config = dict(
    n_layer=23,
    n_kv_head=3,
    vocab_size=8192,
    norm_place='pre',
    norm_eps=1e-05,
    rope_fraction=1.0,
    qk_norm=False,
    init='normal',
    warmup_steps=200,
    dataset='wikipedia_en',
)
Each number is 128 + 32 x the weight over its row's rms, rounded and kept within 0 to 255. Layers, rows and columns count from 0. Numbers have three digits each. The size before them is the row's rms in percent of the matrix's.

# layer 6 MLP down, 192x512, rms 0.154, rows 134-191, columns 128-255
098:117080127149088058071038112152141135136126147161151080132125091160147127134190111145092156196165171160118141098137155149136123121177165145114190113085078052147077108183089112141094167147132081151092153168103094119095108107209114154120114097143156100101164154142114090085119136092080123160178171170080152136128143178087149115099094161130027093134128066128102172121120178103088136117138
100:153140112170144132081131176134082057150160165126158165159143114112143154105108088135141161147176150069081137121148195081115155192144157097066135114146097155126148082145085126116156058132160126106132178075128141108100167154118136127137092155182128134186165113095124155134125093136148142161134128126124144153160166220115145074159130174119154133094111169163207111162060072094128143152125
095:131149127148133121141176171158081194099091120148104117149167143127110141107091098166158076181109118104075176083145087133131141120086135099081122075145127140147072110097118117127185138082122085166178113172152141131150195089109151102097148124121141112126176160110141092123154190149107141153168125130086149141172019123103101108199126145129182134160135137159108101205156096119149145134116
106:103111074111144124164167103156145122120126157169134117160097141136109160128157115114122103125112066131135110053058118109093131136132067074131090086168082154095173158091187140171161118104171188093139126165128175143145108105143157140129134129119136128130126149097099116111091106094167159141201105139106120159108155062108168112164182139179120139172087140132117124082126105109147114113117
099:159074115123173131182086191134085104153117142146174120114132156161107165144184165098195161120146095186169113081133180122109095100071123139146135138129109132170079115139110110161173131188082144159155109101084147116158137186101152109177113094065170159088114131120183177092151123101121081065122144133139083072144133128140147176153205176112159125159123180134129159148127154134130115149117
096:088072176227058146203134133160139051060155124137149177096089132111120132152170107115092119102160092160152124155122162182129174102130141138125179112078060123102116102161096147142117128145138111169209145121069124109137135119174097133162128110149147133145149124089109132151070079101150101121126093107097148126117192149106096126158117126185161097189140056121167161147153120145140091131081
103:167119124173168128122108121166153106157056147108089135184168179133125110126165155169100181129154115148142202130160163181187147134132202078126142075073070085086123136083106175119160125085128162052170177036147119128111136173107124127152160130085135125189089140169101165105087086113123117089131123112132158098139130181143079139121123147114185151165116151138152123124146093105100124114108
095:077131134183106101112140135120136134182190142125070113143142194070119115143109147129163094189203123200193062095152124123143126134142126140123122107153114073140123098184140157168184055142109078149159101133078154166067086113111117179126100123133101191113021158105180150151138075133167165164116099162104127101148117093139142152071174185129114139132106135173117126117136122141139229158121
111:126106114084146120132137152140099128092178092131153102081147147163137015143132147122171139144156124073139117214139090126147076130120126111145166116152130089151145138137124168180029081146130120091094119124131139103104089106226080209124171163092123119074142206130126117147114104148094145127094186118120105146124113126120085134179215166129090132125123160109136180144151124128151141142124
094:135123093142129166101142130133165130113115142123144091124040096117209120194128110199183132106123088088149125185115178107134143137145159162183112159170076111058097100119107066146153082075122133164110145159167095131114153181163070110139071119147096125141125110196107113117196133119078104172153086109167136108114158177131147134143138155119144095168147099135133104121141146104118144155161
098:082170132106118083121155136158116112135126129127135146151109075108112173107131105133135129123105146047124130110129117105150103220225143129096081103128117154174141168117077141086168140133069128135166129131173185134152156110128150124179160165100180089142175151074148126195149144104118116023137121112088107146147140129100115161148109116145136122096120091144060130154159173177102146158125
092:155136131091126142110159152099159094154113115112160053121148057138122103164099158102110173098113085165155152142132110116164107145136149118135150094135150162104148096093121135150103150134137143136134185110108110106139135153178049149155134138149157140102065142107130079179204117127134161159098155102111227096148118126168082120105089156115191121144101037128210147156149169137125096099148
102:123138145158051142097178140119151104133125109155169095120139101126143137146119152075118082109151102127106116137159109108044084120109174160104143076117173169120156178099134141093112161127089081139160123114182157157117126051144073138142093155100041123108155166109109085098147137078123134153149097113171163095139117166101089064103110076088158095161111084133140137092036068139067116108073
101:152124136097162085143080083173130129077107131131118105071144127141155087125096170125132131139151132077116126170164153126145091152154086165111164128135164145098092132147127083104122160167122075118140147096110149171121127121157156097150113162158153089118187143139136110097094110124135123147071151173122161138130129120121180116156156114163151108094199113134152171123134127159132092123112
105:133074137143140145134103136127144155140125162099084107124098082079138079091140114170147159123139076112095152079137146111086161100107089063150150092176113099087187131091185109175152116168061118117152104108175104152239149155112139117114106133151153081101110168047145079188142194155149152143175136144109129083183160091178090105103092166141104117133145197088087086155077150097070104145131
101:156122129053146136125101167156136070128113133110080141166185168131114099108077144192083115160108200137112157099131151155173139118103193069129135117133116171106102142110158060165080124132189143140115130168162102159169110108132128176114081107182102093091171121087124115104068130153098139142117125131117162133168185167105158148088186079152117128112147118141165121117078169102150149159175
095:130115089086088179076176153151068122100118080049128164125124113158107129127139142130126142127135138128147126166200093112091137142166158179144121129143146210121126171106139114088131092128127146141163168133144120123193138083113177121121138099072153106113160150132144145098072109112104149088131089175201099057100105166116081133095121149132149094114144157133092139101090137155205101137146
091:216067150143115089192136141102157128139147185126112153146156108190087182107129107156136090117133143129128116112178104099097107210095126168153118139124119139161116069168073121202105041104099088122116123156116152158119187136138192138133106185138076140147102160136169104108134164165146123143198172177124122080113139101124186125097110035098093136169123167172111093077098167106112197189146
100:138124160105124169144096125098136146159114144131118167122221080178135172107146186135172145086197123081115117177080146105176121117109125114118140128140159109152099113176121180179087118115140121096167132106077071154126172120117120070136173153133147133166119091112093157130125148077126083148219175126142119162130166155062153115103138108085139143110135143105131116111111157168092132111111
098:124169145100090154178120142130170118075084108132129121130143132159148116151116122116159181141088141203140078140169132134136156087112082103108136132139124090096122079220152174099127095145178143130114100119106128177160153120109093150162142104104144130121141102109110169157120147065132129142127086110165168133148120166138094127182051091059126137123112135116066144131153134139175118112101
092:113162168131130156109093148096140142060115139182144130103159059122143040178118088047175111179128084130160121114183144149078145196132119111053090020145126150064101125121098122110112131138132145152156099156129135195143172148148177113102141117100084122126163181178109193090137123043165167067125185107159133100122157140117166141176113122130177161107104104156095166179157111067144143112089
099:117197087099131086159135093149139119114138203117130097138118201133142085113158130090110107150096137180125087074173156144101118191108125081166226144114085143109147072092141122185131100080121142150104099078176148123165105116115103138116170183115171117080208081148139087072103131119093114152112153098186161127121161133068105086110145119117111087124148187102094086134086114135093162170128
128:175093082180142114159166097143144101080148098123054186087111106122107072105082153114119135145142143147125160126130122117170138117162147182158049190181081146085139114114118119119163130155131129174059150127169146178143132099136100142130201158104107185124185202173176143150104149052116124099140087132154162174170158146131127132140125181128102133122088165152151138150151111151110126080167
104:084197155098148116109065125118104112130150062136173162115150132172106148166122119079098140154052133102127124127095109124115125153198116100118058137130178093125101143149116048188114162153168175111094159125091112172158115123180186151154128109101127144170138183122082116200149151090098120121097097168121135097171146111113121129112159122167168138143106152161099128085138135125098123189137
108:130154096091117090122091141152195212113148163193107125141135147122073081136158136138077144133102148072156115157161078081125108182153152140102169065108154084139125106104115139120122085102103101109134123131157123140091181115100114115114160099072169125081078130115157120050171120132116167198140081117134158095132113064122089104130097078180147132099129107180075135175124154131140133090114
104:179145061136140211142185114138119147109069143197111153128089119142110138123110118107105126188172064153138156143171137098116116148150110083143122134170115078092095136131105149168148103106108152134092152165168134176083097142157087122135144123131140039129073116105112081093176133062133117137132092157173189119180103150159096123112064128085163160166107153190145137165115128107124184110123
094:138142147092154170152049129174120119116164088113143126156114068129142145144136135147119130123081209145135177172173122161113139083137140145130104154164178163165139137112148126134131157146163126120114140144144125146108108118185093078017117118149172214145089159122145094152132131154119145165095129148124096163202113165186102107107118182130140109116133123144081115133175125173163108151140
101:103154204177116104124141190148121162110109112142165130084185086141129118110129125188165103133148160154152110127111144145123107255183062113142128183181149158204138090097130113145081202086145107120067163109114101100115177146144108126087119136152173130081092133135144157053068132106032109120144099117086105136106136145124084088123109114100144114128101087134101164135127128132112091153118
099:154148109074082039138125147154095159113143118179088185124112105081135151169177104152128137114067136120122108100141098135107137138167100116118194124161114152164154120077149132092109106150158106161163166145146122123185076125101196090133119159106143090184184073123100109145143196121134133086115203210101173120164137130094135088072090154149132164124138176140094095143081154158100140124120
100:135142133156136136102097133123135186177155140101192074174118175110109087095085159207196127146065136210135103133064131107154107065122103085135109120068186161144137156130092108103044098109158126109104131106121170111111127139131157122124153151124143173068134147080124120130160096097115114190099110080077156180165122112170161100142133067129127127120153097153148107171124127100134110124144
097:133132161133137144110157119124108105097119072122183085087152106157154152196107135167132097066148091098133191086099129109076144124053141155088058128113165123136091093062129066121151088067188157106107123120163123099104138124154108095176102127138065106141094125153140208152124174177163085155167142130149102103116168130113120098151122132155098131095108138147093139124067092118146224205095
098:135125117101143091135093101140136149124165178129113190052118092155174161112171104207120106095112139150183151119163195137057162124074087149145121105134054087118130106139087145127109124156092146151181146164157185121124150134078156131080138170126212109116107135122079125117201128151102111111113176084117135098148168218124096136103131111107117150120140183101148093133133086128152177100089
132:114102147140142063211090155181121179111195089149075140134102122139140097114127129162181084120142109226174182041087106124121158123133123167199127138055103141160124124096131132113117076129132129160108106129134165090144079110126125085107185148154152091147143134135183112121133142121139106112124169131124136129124063116139128120213082216133139111121144147099147092146171066141132140111175
097:136116130161089124083092148121174144105135136162072118150113119095090106126164115113166119131124126105095153144087085148102102092124132124052169137125074117148035094145151153131173154126105080138160157145140170031151112148090170106143091136141123129092104184096151113044110084091140087181123145152140163080174067200150097083118168142117154141116099116145133104172142082096064136086159
099:079076135121083121130165151132091164124157143182033149130124143180178137119109148113160089130113087123081135092183150118143183136168174112124091131108107126097145138188143187192154111092131132090138121118135122116110086143177097108098147117112086128119183202174149184126118174099114096070108097181129104078095180071051125139124093101142168095156124159083105089192164092098112163092130
104:114158112109124158146090102181112114040149144149127083089179108136127115149132110150136122145122158099119146147120056170201197140102173082103136127162167058193128133104132148136148132132090142081125068144162176209131141145122135138091143149125171180158162161144101041127122122148113131096173092123129145128085187149148142166115175123162122127164141110178137145149118133092120123128104
102:065099144162150161200172111121110138176090093122053120187136073088183125143123104170113130129124089154134063119158054085138177132067138105110121163088137136117165081106105121090100130120074120135145138199152105146099117046115073173125093141137088125085102135111092164206109100142150200142110168121094079103143130126104179128165164111064065136055103137056176183167062156140119118137160
104:141117078204137194115095141116149091196131156115182067096138128110099119148149118129093141082187151111130141166139104127156060124091121099174152103133142144153168170062160121126136112141112121180128125088095111205097138100048122134123144097148192113110156120124199139163145115101086122129121078182143167153124082111165112125100097164155143124140145072145120165168147125162147119142070
099:132148140124168126163140111129090147145122156123139104225159119105204150084105139119107147132085184130131100069091199131105136119116162140097093154077182159183141090157129113157076163088158064126110201126172152181119168149148137147194124142141138144076152116141131189117071066112141094122122098156131161098146083176093115103138134138146191136144142220129147134133095107100158122138085
095:185107194109195142191183126157138135142081165151112072121154136046193144137075118121089160105122203127101125087137081159119066142162139101133224095135134158179089158107149188100149114088142146152155148107191123145130147132092169181100125124129084141180052113117140143126166145125121152208188018158115153118099122138147145149159168154106123144173163145141151118149135089132120163146084
100:194108166118170094136155100123074117092105152135109123112136184057117153111118143138087150127106110074067153130130191168053141163081071156149120175145178076086047143108079148128139154117109146152096072153117140103206074121160119126044154127109165182118156135159126122094184120143182191154081094161052160104117107122110169127066119146173127146127126162157109117171114074109138147151095
098:199156162121141189121092072128080132150122183159151115155142085079167064136038167152095108191140140121146120180099114123066128073080084162181133102208122121076067114145119143137171164120113163095143139114113156122112087168127203074141124166162125155202120154200081131104146201081156104135091116107095141137099189140132134124104099087106110075136101129119129163128181105105104184125105
097:169127117115119192123197129145114077151106168115089124106195100160115124160139147084112159125090169202100100189147061076123115158157083093092115158099088125146145168164206126121083122119150157095215099146160139102138106127101096126108060099128149062106091076160155116131165127186063138149124120074061139070137133085183109123089194151119159115116132067109150135139130154133085093127148
091:160094176105114106122126142187140147151163115148178126161129057141235150190135051163099133167105134184160132141169096119187128112136114146084135132120143097144142080095038126153086091163112123114137117166118118107097103098108105141201168136155150156059081133144141202105146100077105103131137100096065144142131150107114137188117204143152107131127079149151168106115164136166135122081134
094:100099159061149139075138137150105106146111118178158160072096115164125159106161121100128170159141160134119074143097071128166110107151054089106151165193187099097133135129157101108152124083103129166111074134145159161139134163119144128187163147143096107112126112138103057099137098128184162119125216112137196069150131146108115117098111121123088115158072160079160119136077143106136152070131
095:127152112098121095159118105140102113159160143168112115117132145097130084076111188163133097149146145134092106137107109075052077183144112118133091155087123093104142095085183100149150155147143097172192095101140137115137153174082124077133119149170082147155150121092134073123226098154097174130110170168090178143159168161062135166144157143121098139104138077122163148170150158141166145173128
097:086134145117071118104107148120109130128091142118145142114120145090108154090115131147182099109208123144132109132122080109077046194146133124102115117167117110074134129100087094105112173142171176177072169141093115113135109077115120128100092100150102139133136143092108100089136125132136188130122155122103142144103091099166105095071067149142183124105096102143115125133071090171132103083131
101:101039224113119104170089124127117113081140139128116078120182083103177147147109106191127111129127109169118081121138099088171162145102087122179167119094127165127152114115138139186182132138125148131088107134162151114181143168157125154113136062155161137157153117151167137149065178196122066146107198103152128072122128098126113183110186163184121131141098117039099133059126134125150096170092
105:172089193134165137156147107162116114134093153144144088089136098083162167189111085130165125084095125042120127098124153106122114151170142130122115150138152133120109090143113156048117113123104118143133172162108126128172045091136098136142111088067125140150086144121107117110080086174163136130149127131142092125108110151146122126074130113116123105180114074203073104149114131124095117156111
092:197148146150162109139111124121132118064112132127123105083133155096179095168131098170154149106114125116103183073155121141105174175196138114125190143121148114182117069106154120111091109071106075134142161132091143128075133073114150092072105117112160174162104135117141129190152125120064118150195101120132191101118128076148113112151158127146144137152150125100123116128113201117137129109120
097:123090117128131184102190066095137116064130155150127110088117194092159143130183132144116089095162055079154164147136093148098080094137128170113131094126098152159110114176139122040129155080151127140153182136112101118097140155101087124080099077089124174138158132118109148059108127118123128167122113107121141126146125100117155134128086087157169123143122072169116164081150155102108131145147
095:172129157091058148130147163136163136093076136085135128160168135142113106133144142133134129124153176122126100119153105172143093145133155108125189124142079168153218194150154153140111176124118156208131134139150129132080156034098115120134106151185145139117071166107094081171092128137107194179075150113063117115131145135130156134089148128157101151063100113154153147097120106110136086130069
102:130138048085155182102165151179109104140136099174097212131083164112078121141099099094118124092084123153137150141161145128187085148131168150101106131114128192156142131116205118085119097072115154129112111118127078097063164083100170140163096148110110148099060117133167134111097189062129140079079117069096148118144059148168150129112120129113126129159109135097120141192147051175125105105113
097:093113084094183159092118128143115131106165093036145156126118147172128065116088075153118091077038132074116131118229197125103075125086201088154131128122095115128140130074158108076167137171166161118096138149114101116171147119127168114126128080159182107086162151079082138110127181079162113192150104142147126121122141124114181085114117132144105112143143186065143096121113168098122069178128
095:088192121179093096142199094180153099154090107136156107143167151121131103194127141126124168125155149140112114082164154125110150178177066110087112123147150130155124159112145094124137213167021122128121101122155136074100176038122120121169093094165154121162140176111128148085108151149160129139122098158140169148146165105147159172136097114112081080167072124100170112113169163080177122094129
099:123126178147120145098109125160125116144148161122130119156151113175109216088189130077157131169142148144088111165059141137154137080090133131076108159085112105154138123103122103093103130082107091162108105142118111094091148111112110095157102182144138160126139115120155134073138078117152143197099164098165150180119142167172138104152131107125061138089142122124154081087116092094130112072125
099:091089132078103121101124120154140113191121166165144143158125204118073140082137149182112173154121063188108128111193152119135201165130159136078106159132135122106104142182135138128207174147109201097201150158110096138133104158118076168142136117083160081140156134165104078116150103100114130157121107164113152122127055172130178065139129108106171130165096092113082179123150159122161131133093
103:126110148098109130064085135063120073086126129084110127065164126160180128169199163181196138139094061085133160152188130161166182150138141163110088134115127063141131120119122157112181131168142126111112100173173189132148150104142170136094107108091163110141122103056164152152157054109196101155212162109127133129175087091141150143088131140146136135099106106184129177097093149103131169115216